Weights of a small transformer language model.
Training: a variant of Adam for these matrices, 117M tokens, 9587 steps.
Each number is 500 + 40 x the weight over the matrix's rms, rounded and kept within 0 to 999. Layers, rows and columns count from 0. Numbers have three digits each.

# layer 8 MLP up, 256x64, rms 0.248, rows 117-223, columns 0-63
490436487468532489481490493533503557497476541463543501514523461452491558475557478498450496570535522521524506430505457551513453484504408481371511417494504520488506468553472541471528463513511484
526489532622541569499423562530481539452511528509474531526523529492520532447521526456460520513526453492523511402510427533532533448505476442459482540460477478512533489391497509504475447555456511
447489517469481569485560508565560552466497528535527459498427545476486484508472499532481521519504461510508568456486564601452606408464492553468433496505472468495463483464443498459434502498496460
547479523490522476468481542471506561420503464461544573521503533506477540568506525469510465487490439529519538488559454544501541449537442486479423529511490471539522495570496543470512511482535493
492551476577475453424540484501480532529513495425457510580521473497477547545528431430452497469440505496464554510462486542453515479576508448482487503553536493515521498469413508427498448477498516
535507460550467520457461504489477552480575559497544452509481495496495546499507539499499446461498410510460429514495516512443530501511501455466512528518518516516475492480486508482410471398499442
508516476533508526494424549567546501430453501460481487519485495555523491492488476449479454568429579512545534434535523521519443488487471533532457454581535530580476562524552519497502387483487495
474519503572503527474461484523524523471512548507453490509417520484602556494491483479536538544512429527511502453504506660536484470510502424484445493481490479507489481507457568422458416473498513
523491475552503465463409527530535547502526508472498425520493573506523537516495495484490491495549528459495531478484496524455503485418462465377538516589562517553508456483535483425482468413495504
489575483494527535497475483475531527454563470387526581540494545476517480522527468468494432554491414558499513483453526485459442440492449527468483506472472505506547479423485440468441551461426521
498510546468500572486523472485499591509447478423451549503534523507463521486493418540431449514478568537478539465469480551544457525499502442478508491523497481550465474493394496502465535463510440
440505573458444546489520506500536520453484562471546474517416483451576544508508518419508527536521537475481484454520486522458505471483508498515482436458486401506533458456509533472478493556455521
488500515511453473435461576481570483482527492415487431537455452473519462484477532467503503439506584548483487531521459495526510479525463479499467496505473480509547481518484522466498471431438457
432534535457554594473510538602519492478561499555574527530491562501515476508507435529541540453494496446451451463578525479424529449529441474478576510557444494508530499522519560457471465474487471
529457465524531527480492539561572508525488477495497558523506596555440544557540523505487444480476520453479449524512470482513504471532412561474461494540475498546498493471508536494459443562475464
479530450545513489478497473467469559564502511512522489454411539475464537494503516526473487531493497508494521520474465485470506430534483491471505529524500479480496487537435487452428475464441546
492474444533513476515428493487485511485493523475503484482523567491540500477578504465403525505512526494501610435483484557470484498551465393538483479513486474508502432451499491542431463431476525
469504485490550494543520532509558488434498527508489448522534513541480582576529441464434492529492503514513526463557461535500534504516527432517450462505535538564468433461520538524488444430442500
497468408514571543447500607516488562469457462412488502514551465472520446504498490410534430469523520509475525477509455537505459439471454483414535486529522529521557492533526522522530474509477482
477571453568507466475505570541462533502532519456533546543575533499480512440558450486466413478535484448444509473446446594537548525502482480493535494497499481554493496510508557420541524542512476
450508543488528537554552476504529579576507501497519582472458543521452549514522470455468520551522521470425501467467453522486518524521497578453538449457555482544509471487495451517450463544508449
473574560521516535527507496456542506522506520451491491573462560555483580395584472469435490525463490500536495432510485590525545429466546522443515477522525537532541533541556486417362577469452452
470460562481479528456408540553500538457441451481489493549481529468523516475464488511437511521463456580459552499536502491491499495559412507449468421444512483456512497530474473399506483481533497
448538437468521511465507515506501515476556457503484484518526517503495484544517459469520469454488559490448541406520475478474523577497483441453536428467536519547598497497503571494482482517512475
477553536462564533462514466524545515463525504530578424514438528469521515494523568452444524543430432514525462491584504505460543508508473569444463480522568510503507493421481490493434526483430481
405530480479587547484406529482503516452533534476542467447560501525476458413460444513474529550499559513433526510519466567497505483532504498392542419564533525573479438451499563467438465543460498
407525482496524496516423481481467495513502538515559428475500512476492464486488474468480472495478460426508500517446487532493409483542478433462515488629516534524571479425433539418507525512479490
445505527450476565491503549466489497502475511534524454498557574488544470523458480493522511542470490510465493443521556499472467468546498487508482493515476444523505467568508556438500485451468484
485545522480533512499548629567450560490522537515536522512561510507509484490538505513511517546512465463428506508527572570472432463545424443478544430539507478529539504562478475479489549524447499
474452476489500509528505516471497543480490503501517479498474487461508473500466510478575534528487477547537490514527523546454514489452476499509498463491521534527438535539529527459482555452486450
483466533551521477572515495504528565482492515474482473465467518442519473510532465478578531515548474467463470464485500504471482436455477543484472416559474437536502499490509425511490501495495492
452523542490493472460483550477466516618496527375498477503462561504512511452542522462468537515497474466509446409544463597548472521484478532501503498440497488517481479490478530458463563415456496
412574472490517507486463543486539477576482499502546520542509468490422496479571500505512443458461490448486493437539468465475588480560488501529548408506502539491506479525518529481476487493504515
433474525481523524524484508491491499510527491528580477479457551555496494472525389474588517502534486583483528487522470572472480507498517469493534508489481515510544510424488478522514458497499489
479481515542502494451486481529523527503471532531554525504485489531492506536550503425467492418513487527553446410523370579493453449519508492481499486556478495532502496452474559517456454469522551
429497550558579513478493573561468530507485523510519535560445505486493504476517393425453457485489475419532492483572408512485495550493514457495482473509523562489470546384538556467481451476521443
452520478466482510549498504541445527500493513449488535485523527469490596509451496447471530562488537468461498470488514602499475473540490474509528531515573483533622538495532492482437550473444481
502501492516521486486461540494504490441541482534513570502525615564513530504555519472553476476434490558519520517505521500517489508505494521499436497474542514524500477461482484474488458472421521
506551520504536519504477506547537511462412502527532461526429559524524520488484470474521534570502423495475490499614529630501493525522504476528428441551513445487527395524508469504495538446457498
470469570547532542473547504527533560509519503545549458551448453482537521469518490503498537500505476521489483495495424503447507424488502454485443433527450543518467424511501521510530443490508468
503460491548555565504405615509509592546556529498499492546475461531465447433492454518443503554532513410490458497576515557438488520502525445523564449487527547501490510515474519524476464470483494
500483513447530490466475549509490545469522547473523550509513540529501463453505540489476488421447508476468528480530550469522540492583462534448534462639460522500438499470477543533434521420460453
462603493497488544514457528526480613478411478454449513521487470462483516515555481515446514574481506551468505483460471578485555524478533519468496501568493526556468545533507481476470466518476457
468556555503553495562483504541504540536489494495529548527566493485506527457511416541522443536484525526470514491502487510504502499575397429465550495532538482464521462511444513520519499501537426
490548446508446568441514520493510522526502534415501490534505538432504532547545485478560432482450502451521479426560446614455446424518478545520523522556528480533527410531464522439515518546535538
456490416583450523478457556489517527477497485449493509481462558491497484439526477516403477544474517489473471487507512428521488412522482464420470493490494465517527507458552483504499512450484489
539470523529521525498561520550553518445469534410515540472466486506461497532541469410499490563490515517455551508500475508542526517462491467498458504559567528534506534509469465532444505431531459
447481442473523575452496566494476521528532524519536447524493581490539494518504495526449522591468495562526472480496553507493481512547503480452407413474532504564532471433472481524489548466490434
470560489553478460490491541503459532452495489478519490509571535472518466502548430547595501518521475503477456483545466506463533505549461457544558470563575458553514433489500501413494441532478486
511475524534513503527502518493550489555564500532570497527518472499517452489536433528553572466476431492464490496545506453498507494551436497513503410483564455547526510515509551466503513468492547
537461462502500550511527510568480507464467571521638405545405581451467475517553477457408484529527505507425501436535488513473473506522514477516515466486519504511477497441510509400465479470476549
532440542560440530505477522575495527420487515480489522571514541473575559501508492410404538561504540499451549498502453536419507510554535443535499433498521474503494535519497548522382527435466503
475512507492445468554432526481616538524550526445555434469495505484487458428444475440533544484518478497490479494520451504476576474483434465473506418549548521526490516448442450481496494456538487
418502536566549487446470504526556511513552540521569531501510546495502468543505410535528493515453524495559522447506492500512516529453483429421569471554481509531482479449420512566444529500478474
445564574515483534498506499451508505519495520477497503498533503535488576475481495488483490561506553544467480395500533514505483470465497517469498403438531446505516444460505487496503485478493519
457486500507477461515491487505443557512492529557528453555461505421539537497575531432442522500424546501517458446533538533505488534446417504516438518530499504513560456496450523390494509493451500
470501451542510540455453509501509550496563476468510564515503500467470462550511495525499459465501438585477458474481461469509480467503507525503528400592504514593470454511494423490494448527413479
454395522482463545461482512518492562477492479523471489523508522439512533519506397423483507522434545488549447552534594520559459478550512488399483471504488461531448513510510517530430509476412482
465504546494507489423484543493520574459457458515538475475537455498591530445519487521447508466505519533555563515480506500524525508518509441489544448480512495534569559491472522484505572486533499
523502497449490538482503528501526495481489562524626557555509457538496530563504519470496475545442428528499477492484494604453506472557513515482466483554466512543487495473389460513473511511529472
407481452579506551530535484527489597468457496538493482525448539476540502512507398497451498504491469436514489445525452496553467504572517503501475441525562482472493501532443572488536441471519476
511543476490554507444510508507528552556496547450449428453588533511497521532521490429516467481403558478519522505514448475461554506465399510452520428573468498484540509494507566440427453479514428
514531510575483498514512493493591528571478480449512538520499475474500564546476486556450493490397520544559519498504512527486509505522393450499420478556499449469521478454500501558435481489437507
489479450539524551505434533433492456475527493511582511559479447419501532495491510504473548426470491538474535472490443504483488478477477489475454472562501486476512429467500520478501515520500506
456527475524481528492504514590537496504535505531527554532426574484463536491512520448445512548476498468436553480564500532555530499507449496485490494486607498492497423377499479531518503508536484
418444479557577451462474511542462575511496501525452454483458533554507448497519515469498491468531494518553469473472469519489494466513484517399535474579504482536493492515477494529513495413457434
529481557557549455463478556586518544404519569455507576476471566489487523437515525458443473450482461446427564509543437469524541499520491543523518488600536460495580536474525528501469414447501537
496470519500489486548487504515468544469521579508554453492482532535464553496539470457508465603436513523482519498483521534476495503456431453457465491462611538495519474480482519439502506469490403
450490519496514529461457495503499537546500538479561486459408509481502585520545499473452506555444476490479518500480525566478461499520479572511512568457489466517511556522528471385472470465439496
443475532525482460488439513506488542446555551514535516518561466529460455523440502390554486525456475523499490493462461470504481503525466451503481486597475507527615484464558508457475486431443468
486544495435515505451541543492489489518458572486560536534461589505550535497559476473547375461518513494533548479490545558469501461532492486516463549529477504490552503467502483493458465519503547
479492508538505523536450526503539578436548513442484599491496491486571489487549390521476485469521492529509533423526476512475585439471517458507532494496522457498529472401525498471456468485516545
437477513568504533553553467470502577516517570454534456489455508502511458480573552483524397533431499455453507493495494496494513449578534476443442485450473527541512403520519522519512472411419414
483475557488481431500554532502508497534535497496563513546455523467471539468579468467474447483510393486522619489520543533496521446507496414528423481475551404511515500485487483488499520430481463
513513479404583475466497580498526478472496542527534572535523639547475558477544456452498453555512504525439483498529460485482504416542447531518466526515525531518495524429505512539514422434497441
515498488521457535513461496470526515535515548470474533515449541490481625491582458427472491550476558492472535443478509517501470365497500570426564435523488426505530501476525551484486504510504466
464515477545551521554514498495505508524474578497463492537442551497524529494498486422473467527480434497403510518583485503513463476508456514495500517471432525509558539401466520518511470501576493
470521505574520456521447484467516505515468579513425492479499588543544525464490469480554456476513487504614509458509505571521465466547492466418564507507496473568491523496445490487473451451492506
519516443523444523477487516535453594524553566528536484513481466492503488480588526513447543509462489443520513523550417458511449448510420424464496445469502493519494522521489456570465474449451526
460497565459533507493492522448466558485538547523548502454490546535548491491493517461586511510556421449538478458530439514458512462523440413405518509537484538543464503494471512488476477514447460
393476489504615504559514514499517538451505515523528496518404551509502468501557484525472468518526470516473475523562457498602600427527505446517437529523483507528541527474502509526435455435533456
464531553527521563560539508512470490553488558458569555527484528456509466464546512456454518400513533445446542448517454521476558447490488574489507510524603461528510530472402507442478454535466491
482578487448496537540491528475537547452493561510562527611472527496495537496534481526487524453428530463454493489456479501511513477483485512428541520474453517476522509504503464499519489457471464
472510501457566507497487534598544479494572510498479493548524490493536527447543509451418422508526539478452464418476463497539534439483513514506478477524558524519563489516486511426529515516494476
488544550505499422468481525478466547508565509495477470497505543497530631520523489434486493462494513422566541562528547526536427488592436519487509498512508487537541530517475504488415474476443481
486470492496525563547534463493499528513471524495593492509500465517447545504468472490542500559456536522515558496537470539485570513518479519480460486528531512557492529489503592521543528425452452
500474506437605582544520558502574481467531488476559463486532486515468532556445526508511507489480511496528516488545535506566553509534472511406494481558527479552505517514470553387463405516427414
550477452510581553418493505475499545561509526502581493634524522471542500437554420445534539542510517578511443481442484567483538517601473497521564474550471470553505407513468449451538516498458462
442486508467526467499451499478492537529545591523535524498456530495437467467508506518532537513451547497491507574538540567523411438511409392507544418485505510511541530511453479413442556455486547
523494505569531489472522521496470569533531491455455504554511507493505517437544480530507460564432537576558472507435458552454481488524516481476559491536616436553499478510494556402486538506489479
504483473543518563432499550531494551456553565539441473427479558507543556519499489499504487465461410509462547495571555481478503482452431490506449513538448512563508501500480516477497487520440453
523605488502474476442472515542577493497559540526525542571524551574504522452449453525485503544481503482514560489493480548437509481523420492513464440465492442556477468488502527555472469567495509
485452542576536490604459557513515553514474547497577475447421501475459536448465473502459560543487536530515545462504467516504600515458406555490435365544411494514501547417500528535493526495521432
510530524520564603528445453530542536508516513483544536486536499548452471467496497406466471476477517527512458358472494486535478476486418514474505464489516533521518497489455479485474536526486456
502490526470472512474484505562482483435446560521511433498430508441509464480523485451474450500512494461516483504496466553567507539461518489483553430538496443549505494445500501497459416452440522
467477499431481565505499542533587497496491493493512490568535483551519576556470484396502506470451557519382491525549447505477528448595450470511433430572479533543499445525474522501474540471485497
495492491473554495544461591480416562504503564511528516578473523464498468521450503474547445509474592542473535448595501500455471404514501528509454450512499502504484495500485516506500468470533426
451494535493535537491522552558493492458423540479541533550517510525502552429543477469516538499491502532454447507431535508483518478525526388525545466510551490538560481443557498498481523439436517
470538492549550543538507549567492541469500564478604521457520479440492531517551462540516533505471455554480520485501468481515450521439563497479531454673457461553547502535442559467480473496454550
484513545511431525537534535474507490512498440472541520497489535518490484515513475531419460540462457502507483463546460536445541510538502491471464500486451494551477520508537574432491442399451569
484505480487583535464544533483525569431563544520523499512539486517538475537454464501526472522509458476518469506428495505525510437556457444479511468512428442527533508514435560499464473570533474
467499456502528451548527564558584552531553636503488578502489502505506499507484551432514463460434553503536450401496473486453527503546480502467465496585502488467475472419427510525483437467401468
401495476551602537482449496499485490508506479501487533416515586479466548486489415459380513481479462487464521511452410513442483501470474463501520496498580487523544507428445484515450433471492465
460463526527567544537520521525592573530448491522538519481486530522608459484496444473558500534408515608448453492472522521458504504504447552562467526477517458532481533442522528498519437416493510
510533523462449491471482539455533549483416579486496547476496553510450531519525552412455435519507523478438538466488502541559505497485459499391562538533506519550528538533505555518425476470469460
486475550451517517521441562507513477468500510546493519514518482492522563416466490476542399561504501509513539451555463587456572552497427457430467489576496463522496424546494442479481473452495471
552486473530460516495490521494458510513556486393548609497557572517524468480503483445540527476487479504528488449519513507417507504536439493496560555582451478576505496519510516477465504469448479
# layer 8 MLP down (transposed), 256x64, rms 0.252, rows 117-223, columns 0-63
526533500483506512439513445466499397443503463532500579575494603552538427578527500491555461468447463528465489514506555485497538510589476494517466517501475551526482449473528509494488493463494571
540475554529487457548437542474490477476525468470442478478515517486536464525452501493403537509518514538488568480501511558525530455491530522532486585444441554578487522449489457455578490539456417
556507510472425498462508475557567537509536505534477558472507602560546560528487591539530430545566508456493555498473500470507470473533491526520502499474531517503473453508490405485493524550538574
520494472527540472478474512475491439510449493516466442534485392481562485496477537519501522442490531532497478588491483555491488492547502485520497507461521533440451461527489533518488539497467460
524440479501472472553442535553506544485458497445477506490538437436546548519488512490521570534546554507478501524553455636500390518543553546516554466504529501571483454443495498518558488515443475
495453534537449543453591543521439481517527521499480548486521524446506456533538457501465443485489552455528530456519477466562492493478460483513460494474482475493496466460473485484490553532518557
527514461560544489463485465444531442512544484441430503458383441524493534555492507416536541534472565516478447456459529509486460431506501526514470483543488474491562513531526532510529468487588543
529464460487531439483542460473565428425564452541473568465471488469530606548480508446524459474507438498473500555529506505499624478433537519418502568454493528491468518467412494526476490520509572
448450579492539513504512498485470479479505491493614452549469496456564519575509556528455436536480526458524488497540509447472525497418515538435503458506467507627505526579492498477507495411494500
489576532459535533524537455463449499493491430508509540449522500525570470479549484447525454517508480509536468515504465508491491591434494568536512496548459581473483532465552553518422538524523522
541622480463489524502508493517503488447536490484409475523414436525511472462425505577460442466543548463484478498509494447469514469518488507521553462509523426561494450475393458495485447494494534
551539489525492470517454412499498510539539464552443541571488586530452438542460527466421431492446514492488532560471476506564537495443461492502494518508477519485532511489504467510639469444522444
504511501477521555462515464497424525506540469514518526459495513489414546596447466488571505476463471479504521480515503505513489511480521552557506494515444553489464453589500507512503535525521521
516509444575507545541449368461488517515565463449494514580511498496513486543462449480525468524513440490555471497383504498490519455510495463489516500447457510497474445429505509530514505509501509
562534508507528477425464535478504427532456574551527474440494486520536482464458468515519470434520578557499465551458440509502479518426489467514544529430546517475561489438534528496517536536488543
528496513504552484507563554498541402522480511513537442479526454497515522489487470471499523485546524546494477455514453521514519435548514549541572546482500524504511475467569535561534523508521512
558479499516485565502516478447456509545492451503468518473512522511406501457525550475497505490496523430450519521449506533458477500497463490502516507426546507508424487501553489546569590526487456
533542534505514479505536548502505561504508472482480498510488470462523423550527491493463508469492457479504543480404502443525557535538517509500503560544553550520469483495512423514558490558475569
462428509487462499515457513467452569542509574530479479572479490461509488486467603477414497445510518521487537501484528510564478551578561488485451509520506483496504487506483504471525522550462580
438557510462534516484529510510514455533503485464474478509558492489410521454530408514531535529477441511559539440467471530475532520427516490539454425458458458585495541499521476574481463517546475
474516450436547456479582460519455501525469490496548436494502480463490480538464523465494531462563565565576539391486494466503486439501458536465527482497540477504475558447468487468533526483511505
515503491457469529536538532454533473452438491526536522415477490522473504451520549455440480424544557569566495490584464393456501489441555477535535475529437469457569571461438542583468459538542496
496497463509555461478447513446518517571483505525475543465520443485534511584520489472545529504499460538524510411427509514478554536514510549619509487521503494422487474437518483518476526460556516
446490545475464494535496453511528473503552517518448482477461496493483486517457467478406448525494492421518533512484470548543489494534466536462467483520430547553477595477500496550476526518533507
450470484541468501553470467475478487511516544473465506444446511466519535523519505595437508490537600566454447508568576486595498512476526436547557486463584500504470446528509543528498491522446463
444586490447495488485559561566468425436480449557547505409496512582506425440453533445521441441486583508431464496635454501535460555566513578498585557533511485486505408510519515470502478518458548
575555447456538508502510485403533518484444506465514500483548494543436467516491452554532448535520495473500423513555455522462512505522528543536503480554529544504580523505509442589553493468533503
576558497498498531499537444532507483494523624502457486531473500589486493494457488509509483437545497512553544516527497464523520537464516486507438443530517520511462525448497502509541510514537517
518496556472460484447515474459435375416490454411440440566465524515491538503472542444462503513442527480526498518504532529553470495537463526460532595505492535586585514555482587523568563532476484
568505501532523527462461517510472530494465495549475527477528502547467448512499474518456493486504498452469472570457462473497473463575466531496495516503501495484547500443447481553484469489526539
481507544506484581507522472457477485518443538555479504510505437537493461496507485491475454465535422489470524540494500611556476529485505487542492497418488513499445527476505484554554468464463499
490503537541491558535516502529391414475544441453533556474491492485479494495498535547441536531507471534542466519418438398468533505443478472500568481468437549531434505526544545548476518516475585
575389567461518453538574530475530513477518516545531526533518566513509527477491535464490539496544486445451449489454557500491520488493535428476505430538505497564516529466523501454456464472488535
493544493526500484531508505543497522497483524475482493545500435464532540515544571524476433531533433455514471480493502457511468534548492527515447572524520522429482509532512521478484512504450470
487521570468508525519422495472478454562484485616471490486493452515423482469458528508551432512460444493523499486427496509561561535518499434554530478478544435512473518512484526491547495546503455
488535367509537554468566522484460548468469466412486453503429491504505493521456487473458477511451484510467371445489415525583449554479544579482511476460514471458556537533471506511449512512522539
486523482406505517499489457526459535502444475519455487469504545452458514563469509510457554522499512472482424501462459579479448487428496491551488567406496541516543529530534506470499458457492525
474510507451500508536551475562431464502491488433462469505512429498478499500465497512459437487557525483510466577528486491456495501457527500496526551529519510449482451442472542469534509537499484
545492505560579524552515513466505438413498431460476456484517522470490586457515439484532504483451425558567501434478475514482546500444509560503438516500469513466516437531513429522570485481508553
571463436464493536557493463502543508498449492461466565556474511496520478590493509561509423476458498528543481539468586524488499523525520491494519535438467501538489503515529470546538518469426481
531465605483474553454490463506431581537534462483422464468461463536483457550561524489468519500501505475493536583556498448508428465505490479545543498406471454496460535449575519452496570488490462
466494495503463508421468493469548493527498476510481536444541452586445474533530544460494472484502519531531509496419467460569438532497545505479523450504520452414506533466481457460465517558478542
481513481506516518457524563505575485512506540570538532453544421571432414458438459555570508533535511553493471510503498499496541492501510534462552569561458517494538551478496458507521512532502530
478485485479463489523491490467449501440523456498499510513524493446497483489508533511523515481492439555470481420502513482529483494401540537529498464473534497392478507584502501440474508512512507
485528447467489480465579440534510422514452469514522545494510552417476522469523462490588455470481487533553480506508532557392560535483617529487478472468472522495463549572477485450393533469527519
512554496479464420488454521520533497491538520515495548499477435514484509493519537511541505484479438512546528502520522524549484510491535504428544559519496399593400530525509520520485510442549489
446555492464516527490453469493536502552548561501486443484463456476528452516524479451517532466518441507529423455429455473538529461475501522492549524513515539498524514493507501553510440531501522
459514552471480541507576485434489444492498513492517487451440494501540578463387520463459519523478502540482458477439459463486455522468520459568375454497447461462501565492481552499526473453490427
517554420542427505551414548541492485487512465496453426476463432414518494556505448540586518468510509507504533512448512435510486487508551487525565491550471454567477447565471501478537483536513469
533496471425539528507489467485404439528433526496480438524476500499430517490521487448597461510555521554540478529503579439539531458524528508513527476498518496565467490522524486527536494507527527
430599517540482519460434529503498509470470521418423565538532458503527483479441537441498505494518427522524406458472519484473498484457506468510554476581496456523557491534410530524556479501444502
563510586465497549418539565541514461506559544478495425500557489513475523531458566414459526558537459483509538527456521475458529532511567488468538488479513559417500495443495549609556508434444482
462382554448418482456489537492523492425468444413542486535559464490494504516531479519564519473485503488476447533487553529575508529455531538517519423538532488473475470516426506460543454499468491
591463457530530480457544505559487515487504504528462456452458510501461465482553521495541480449553545556487531453417540519519482401477537539508557508526510475479611476500527446508498526502508488
552519540468515517569473483451494480458479461478458545443538497517485464531479525509577398484473495505523529559448534460489444487512475515491462494442525507496506482507501537532483497444456551
495480477568505454581609511440468475507464524486414486500438490464595493449489487449445490494475582520474518514470497565465514503548452523517581491462520532484516515509469397534450538572522507
485488522469586429549538584457529424451474466501518561535550426447480541411504539511452532523441473508544540512470472522492463524518495503477501448566511438528514459506475484429461503473482467
511498528454433506462478498556481482460383425554527465530438494583551463554427481518533488441428505419489495406491563473438470462491510528477483433475495593474518518466486474493529491471511495
523500498591520480513460468529485423565501527536554514504468550490477495525415430536505472520519481513484488498487509468490476505457498543460500535523500480464510498508529467517443451485491491
515508512466549506509491455506441489435463465567527589536480529447480482522414481495521507436446399414521550566525517464457482493472478516546473520496504479535533477526492515466444488497505498
541520506534490488554505491528445478448537497517558507510501446560504536484445455508514474484529426537497521511580507431516447463482513426509566464498514529488503470510529531559545461530563528
561512497481555450556523511534536518549462470538495493455441430469514570520473592492387418522524566462406552536453475520409508476530489478435521515446486477528501531413549516503555540440486428
416513451466480595571510507401459461493465500555430443500439476495449518512488529446469504470456489543522453512527484423547552497474574491463496519457491496496469521532450473553486558469501506
530483454437497473527529508535504510509516470448399509502456504489504534492463497492480485502532480463458473491537495539537517489523479473542547499456466561490444470467460480554492427539497511
468491485450513502498544490515480415486498472486443496454476514440498484442547519486487608460512529540530511460514495451541456530488564448523480457497467527545557439454474469456610535517482486
495481519465459495444532504467524466506516456498466516535485447525460484451498514460491566463469446549510475511522537519560456562479541576492470416444539499472456566430573441452501489547434512
546549486529462462527553517519509455473446481458511518487467502495508504501492540489520482487520404468500529498532507411539525463445535488561532598526531499398590523560532531513508504492484492
500442476497483544471499523452515524492505532570426518444482515549529478529518522503476478537491454396473504559471434491561459476515498448469525536513483512511530541444551494474531551445551522
539469499515485482507497533464501486445490527489414532452593468512497464521491498529462435554578505557462518493470555521440536510528545534468523450470510520588526436471451521475514467578507541
535440525479517514515563493568494526563495512527439458471440448473508481512520436484545493533529518492533534517515470491486381542461470561465512468494571495466497515504545479581517478418526512
466508541577487483559489452507523493471431509494518446538515482462513443454499450534475523517447462514558521523545551492513548538470505498513467555491499532461469517498467526553488469471541428
479524560475487566529421416582553500405507473472485508550550525494521455513520519467468513461507497566511464549510430481503474460435514519455537535451488536490470514581493478469537508559467491
494464564545395497514501448539479517519511491551461475465483530480454518483563493501509572519510453471469418473501451528444564410570518451585468401521439452522543439572495513538577484471580556
546522499503526485510403481448530478579529506467506474513480465444481523571494485472505487503523553466414487455509525563575582520485486477431569535510497482509449544508544531519501536544567467
509449530455556510461525482510482413533472525476451506463533553595530478494465504584522476502434487502494517537575508495504453552475507462527577613509455531472539513536431518498528471540485487
534547464426460450552465533464453511520522511487469515463437509469546505516576498562504468430560461490574414517510555456565474530492586484499517480542492473504580544458472506446589432516461539
568476509446498495440486527510508509511557433482492547463490533532522512510456572492537528498488470473446547577455480478450499482534543491467593557537529563519540546564495485451612450551473536
482491409462428567506507554499496543545484471490505488577550520544499564499535591470478525514561482499493500537480606541516394526538465480433500585473488563515498575555486465489478521492458534
519549480500422455540488471540488484523493519527450438536529479506420470503551527512555479481470541496434481503565461530481516450445504389504526476545584554482538479492520509503461478466535507
453485467479497552500501486514445476480474511510538501463522479538500483552600420542505534504530532502483482544565520528535487556517522535606504418573556564480419477500565464457454473514452489
475525526373473510486592493525492513500461542527447587537457525521511508456479461501476524591587543482444502516528461550467481577474528527566479478426515535514530460486530502572492526566433514
510495555562472510496474532530483527541473476462509546431581448490527524566517542493499482510490537491554498409446458491516598555548575476580376549528496426525447472527558569527491495497499556
536491534462490458512510532513496449498426463478476484473502484464551532521444510524543498544599505521515535481522439507476487493465499473441471513525514549510505502508498588509433482562561480
483497508519482535451489485433481514515527480525493483483465526513557413530511514503513501487510501563535556522431497511560539514562494485476468553458488566561509521453474440523462546492528473
472561472461466422496506474519543492494386560549473473553495536485519480597461525505494485505442491544455493485515523455449455481539430464525545514496445513543483429499502545485585509530434521
560485520490551469569494489465499447520463538501467465447462538480509494512546466494466536466515407497517488564493475457496533497491450534538497537456488484583500487517514523541507507501550551
619538482503532476591487436556509481469449528535499507507505450462485560502533526464453519480483418495525513558450401520437504513507549529514520526550478520569585534433541495457438565473515537
470483616396489552520449509554496469503490479506481494553502480504529561543506512408568548402543557491456522412413548567435411634558518554429535520516475480510535500510528510428541487496525527
427491521499444475560458489510463458504482522563473426504493498515448484474449398511498481552583568467458419489436566530478449508464522484519568477539532512448491450523512471426548485578532580
517450519488560564494479508525482492468518456485514533574510461508499542484512488542550451528508566478503514456459470481609527505437565533504500499509561534501585493480559447419515405586455505
469475460495454567487557527555481489498451514407492455451505544469500461446574513547500503439502588488518499532406420477481546557496527516531468515448488544506517457512522502504436445518437548
494530543529551466531621542543435370466533532561416473515504477484544558457427455519476527459542569437485561535540480528465503521461489533518559448491474504579590476499443562511477469556523477
554514609487486463532584444523455479453394510445517550489532503474433525423482520548465488524462466545409456426480490587478453530431484564480514465476384494465523547469436510488505572507568466
561431506481487509500488558429525500473536519471528455453527523507483528566513501440545473516503518513441489516480554419600500495507590500410484477546520493513466472466533502470485546518527497
463512449433495468471539452445487493432478489525483434481467530513474423542541482517554455490547511485496451454487501541514532463410465494495568468472492578511475481450521482460515467460498516
492454483418452486510488490487400505485509390429450483474384469507513527448431559522479488453437534462497546448571478533526582460576583559611444472555499541559495410504520538536498479509504513
458502482493536556464488483529491496507455511482495520441471608487578430466488472487511524551464596453453536492485543465466478566468549525516443413419548520574515552460524428460498577535511532
534510473418474555513507443507426523495454537464471457455553497489457455505467505537504549543501481454539555560519483498544547580488461490507540460511516529490524578510473416509481454556550482
533566449550500427558521529427480462426519452492576516481439451472473520449446489550454570430521547500469544509450446447477527516520532455545576526566514523497541551513503467531533523524444565
476476518524437517567491437515462467508496510528513530500556509497571514552513548514489580516507500449489539458494538451475495533443485439544437524525521467506484435442510437483512480526485491
534464526578512513489484492560509409537516458486503504513500467455489476462502491586514506489481494511513445515586458518475562479453545443554486503459428509504461520459511461481539452539486437
474544513527485422451548525489518539514455545505525543495490530492364533499510527487483502383519499529476481480443455479428515539444609548419550393486515600464567625512493540494547534553531443
488552453507517478524513534481521460453457519568574503381535536496522463495560458427503566470508513578565514465480528444472447580554504446479511477518535441495579540484499543482493543511483477
494544525464555491461549469554494441516483521571466501519592536539521485562498525525524408468603517525534496489493523484579497490457433452516476493482467453537544551509611519505479382454458489
492525516555478514457463473538490434561504532472510471498479521458463475507429464584546577511512523573544526501616454448504485481511455485567500559446513539455474497481514471598511482495472550
527557566493530463531502455564547499498480438438499506510471504503468506536539502530479604541569453549590493485473486480473489477470457553479520491513557453529477549508590492409543454504544537
539445536605536552541533432523502487503460422570479442502474457517523547495495511469478426494518554515543414470501503452526505483473588550486572548505488604499480514515544542487516545493482500